config = dict(
    vocab_size=8192,
    norm='rmsnorm',
    bias='none',
    train_tokens=398600000,
)
Each number is 128 + 32 x the weight over its row's rms, rounded and kept within 0 to 255. Layers, rows and columns count from 0. The size above them is the row's rms in percent of the matrix's.

# layer 2 MLP down (transposed), 2048x512, rms 0.0936, rows 401-406, columns 256-383
size [106  96 106 105 102 104]
[[111 132 123 157 145 153 171 190 156 129 149 127 106 146 101 149 106 110 133  97 160  37  52  62 145 129 146  95 194 123 143 152  99 166  46  97 141 146 117 163  63 170  86 112 149 133 131 107  81  66 139 123 127 117 123 128 146  56 159  85 105  76 125  72 139 157 141 143 150 136 124 183 120 156 104 118 149  71 125  67 117 156  71 192 150 124 165 104 103 211 123  96 140 117  93 158 148 146 143 168 136 127 164  75 112 162 108 136 146  92 101 159 113 162 122 135 150 114 128 153 156 102 129 171 152 125 125 106]
 [ 67 106 154  85 159 161 160  83  92  95 134  75 133 120 132 124  59  77 135  82 149 110  89  99 168  99 170 125 204 138 114 138 115 170  93 165 142 124 115 133 140 105 120 187 154  84 151 147 125  78 105 176 146 183 135 100 134 123 158 178 124  74 171 151  56 137 135 118 114 111 123 139 117 152 149 133  90 102 152 134 194 180 148 124 153 173 170 151  93 120 153 115 164 132 102 135 144 118 182  70 116 173 101 119 135 179 135 207 191  59 111 120 134 104 118  97 174  81 119 133 156 167 184 118 102 170 103  78]
 [183  85 163 122 103 111  80 143 116 167  93 123 111 182 189  99 145 117 138 160 155  96 116 107  97 114 140 159 255 123 181 115 119 111 164 157 137 116 122 131 113 190 118  98 129 117 167 101 112 132 105  83  84 166 183  99 127 159  59  63 126 101 111 165  42  96 111  77 123 113 129 144 140 177 119 149 108 112 110 145 132  76 147 151 129  85 147 119 128 122 142 147 175 143 101 198 112 145  88  97 181 168 100 107 141  98  69 119 131 135 148  85 132  98  99 135 108 119 132  81 119 103 143 104 126 138 121 103]
 [108 109 146 148 137 164 109 117 126  95 120 157  96 162 127 138 171 144 103 103  68 122  85 126  37 154 139 125 153 127 121 125  88 110  59 166 153 128 104  86  57 111  60  95  99  47  98  96  95 156 130 148 102 146 161 152 170 132 125 112  79 129 113  86 131 137 146 164 179 156  86 170 101 122 124 144 109 149 167 151 122  84 182 120 129 148 115 139 126  99  85 134 102 109 178 157  49  69 149  98 108  73 187 151 123 185 107 133 165  46  87 132 127  82 136 157 179 115 137  99 153 110 103 131 147 125 125 160]
 [100 188  99  93 148 160 110  40 138 127 134 134 103 136 127 127 109 125  82  35 114 188  90  64 124 102 120 100 255 105 140 151 149 130 152 155  69  86 150 140 140 181 150  97  91 128  98  74  94 144 186 125 157  62 115 136 123 143  95 135 103  96  93 180 151  88  81 176  83 162  94 110 141 161 125 156  31 103 171 148 143 133 125 139  77 129 117 150 132 133 166 126 139  86 178 199  78 118  80 159 114 195 140 108 102 150 152 171 129 131 121 149 113  93 191 102 113 120 117 165  57 121 153 147 159  74 170 125]
 [125  85  98 172 164 149 121 137 161 132 128 149 133 187  96 199  87 169 106 145 164 157 116 148 123 160 153 106 158 167 125 115 155 143 202 134 114 169 148 131 148  37  85 111 119 156  88  98 126 125 161 106 212 116 136 126  88 138 130  81 172 154 128  88 123 153 117 102 114  90 153 111 128 202 117  99 171 106 130 137 122 216 100 125 163 121 147 114 160 166 152 131  50 102 117  72 147 104 125 116 138 185 117 140 165 169 167 119 125 119 131 207 117 135 127 155  90  73 104 128 103 146 119 164 148 116 158 126]]
# layer 2 MLP up, 2048x512, rms 0.0977, rows 402-406, columns 256-383
size [ 99 100 101 107 100]
[[130 134 123 138  95 124 126  82 125  95 179 114  94 121  64 121  69 139  98 152  79 135 108 113 135 186  84 129 111 130 115 156 149  33 135 127 115  79 132 134  97 109 134  83 120  90 156 130 250 121 125 159 141  98 108 122 103 127 157 127 107 143 110 142 119 168  54 111 143 134 104 105 166  93  95  81 117  62  90 146 118 115 130 139 149 122 175 149  89  71 120  91 105 120  77 222 143 133 201 105 151 131 157  78 188 118 104 126 138  52 160 100 122  69 126 117 129 114 183  75 133 121 127 131 130  83 147 161]
 [ 97 146 105 111 185 191 166 115 172  72  83 134 104 130 155 127  87 117 143 144 170 141 112 136 108  55 132 114 121 138 113 119  87 118  99 111 170 122  60  92  97 175 114  97 109 182  98 165 125 131 104 145  88 186  76 124  88 140 146 154  51 147 173 123 107 100 158 155 183 150 141 117 174 114 152  60 123  88 120 139 153 175 103  82 104 134  72 134  64 131 111 148 144 173  63 135  87 143 109 141 113 116 155 135 113 102 146 130 150 150  98 224  93  70  89 169 164  97 144 135 167  73 159 134 104 137 156  88]
 [113 101 168 104 124  97 163 158 123 121 139 100 111 162 101 152 159 155 129 148 145 141 102 100 107 143 110 117 110 120 110 108 130  99 127 125 120 194 127 141 144  95 127 208 174 127 123 169  82 164  78 149  71 142 157 158 135 158 129  85 118 166 108 107 104 147 139 230 167 135  72  73 146 205 140 165 162 113  94 133 152 128  81  72 123  90 110 150 130 103 152 109 147  53 140 194 153 169 102 130 160 104  88  47 114 159 138 121 148 116 135 146 117  97 151 119 116 126 100  52 129 171  88  78 156 114 144  89]
 [130 120 119 142 156 121 154 103 139  91 140  82 141  87 158  68 143 153 127 141 134 171 112  87  95  91 103 140 110 145 107 105 134 119 116 105 148  86  97 117 158 139 172 112 141 121 109 106  75 102  86 118 105 149   9 121 112 124 100 171 109 100 155 115  90 145 116 106 165 113 127 169  79  98 185 112 123 188 119 177 189 135 119 124 110 183  99 108  81 102 122 135 151 125 113 206 121  50 142 128 131 104 167 115 124 131 134 168 174 132 188 119 157 137  38 148 118 139 131 157 134 150 152 166 110 134 126 120]
 [101 101 166 134  97  80 130 150 120 176 182 149 127 135 139 154 144 142 102  76 114 139 139  87 125 135  96 162 111 129  61 136 110  95 128 135 112 159 111 138 169 100 143 131  83 146  81 112 114 124 129 112 106 130  92 112 178 197 140 113 115 132 133 137  72 112  85 167 139 139 117 166 135 151 120  85  95  98 157 106 143 112 168 108  97 128 190 132 102 126 209 160 141  72 132  82 155 109 120 144  80 155 131  99 148  35 192 126 125 120 100 163 111  98 144  95  99 101 198 167 127 140  85 114 106 107 157 135]]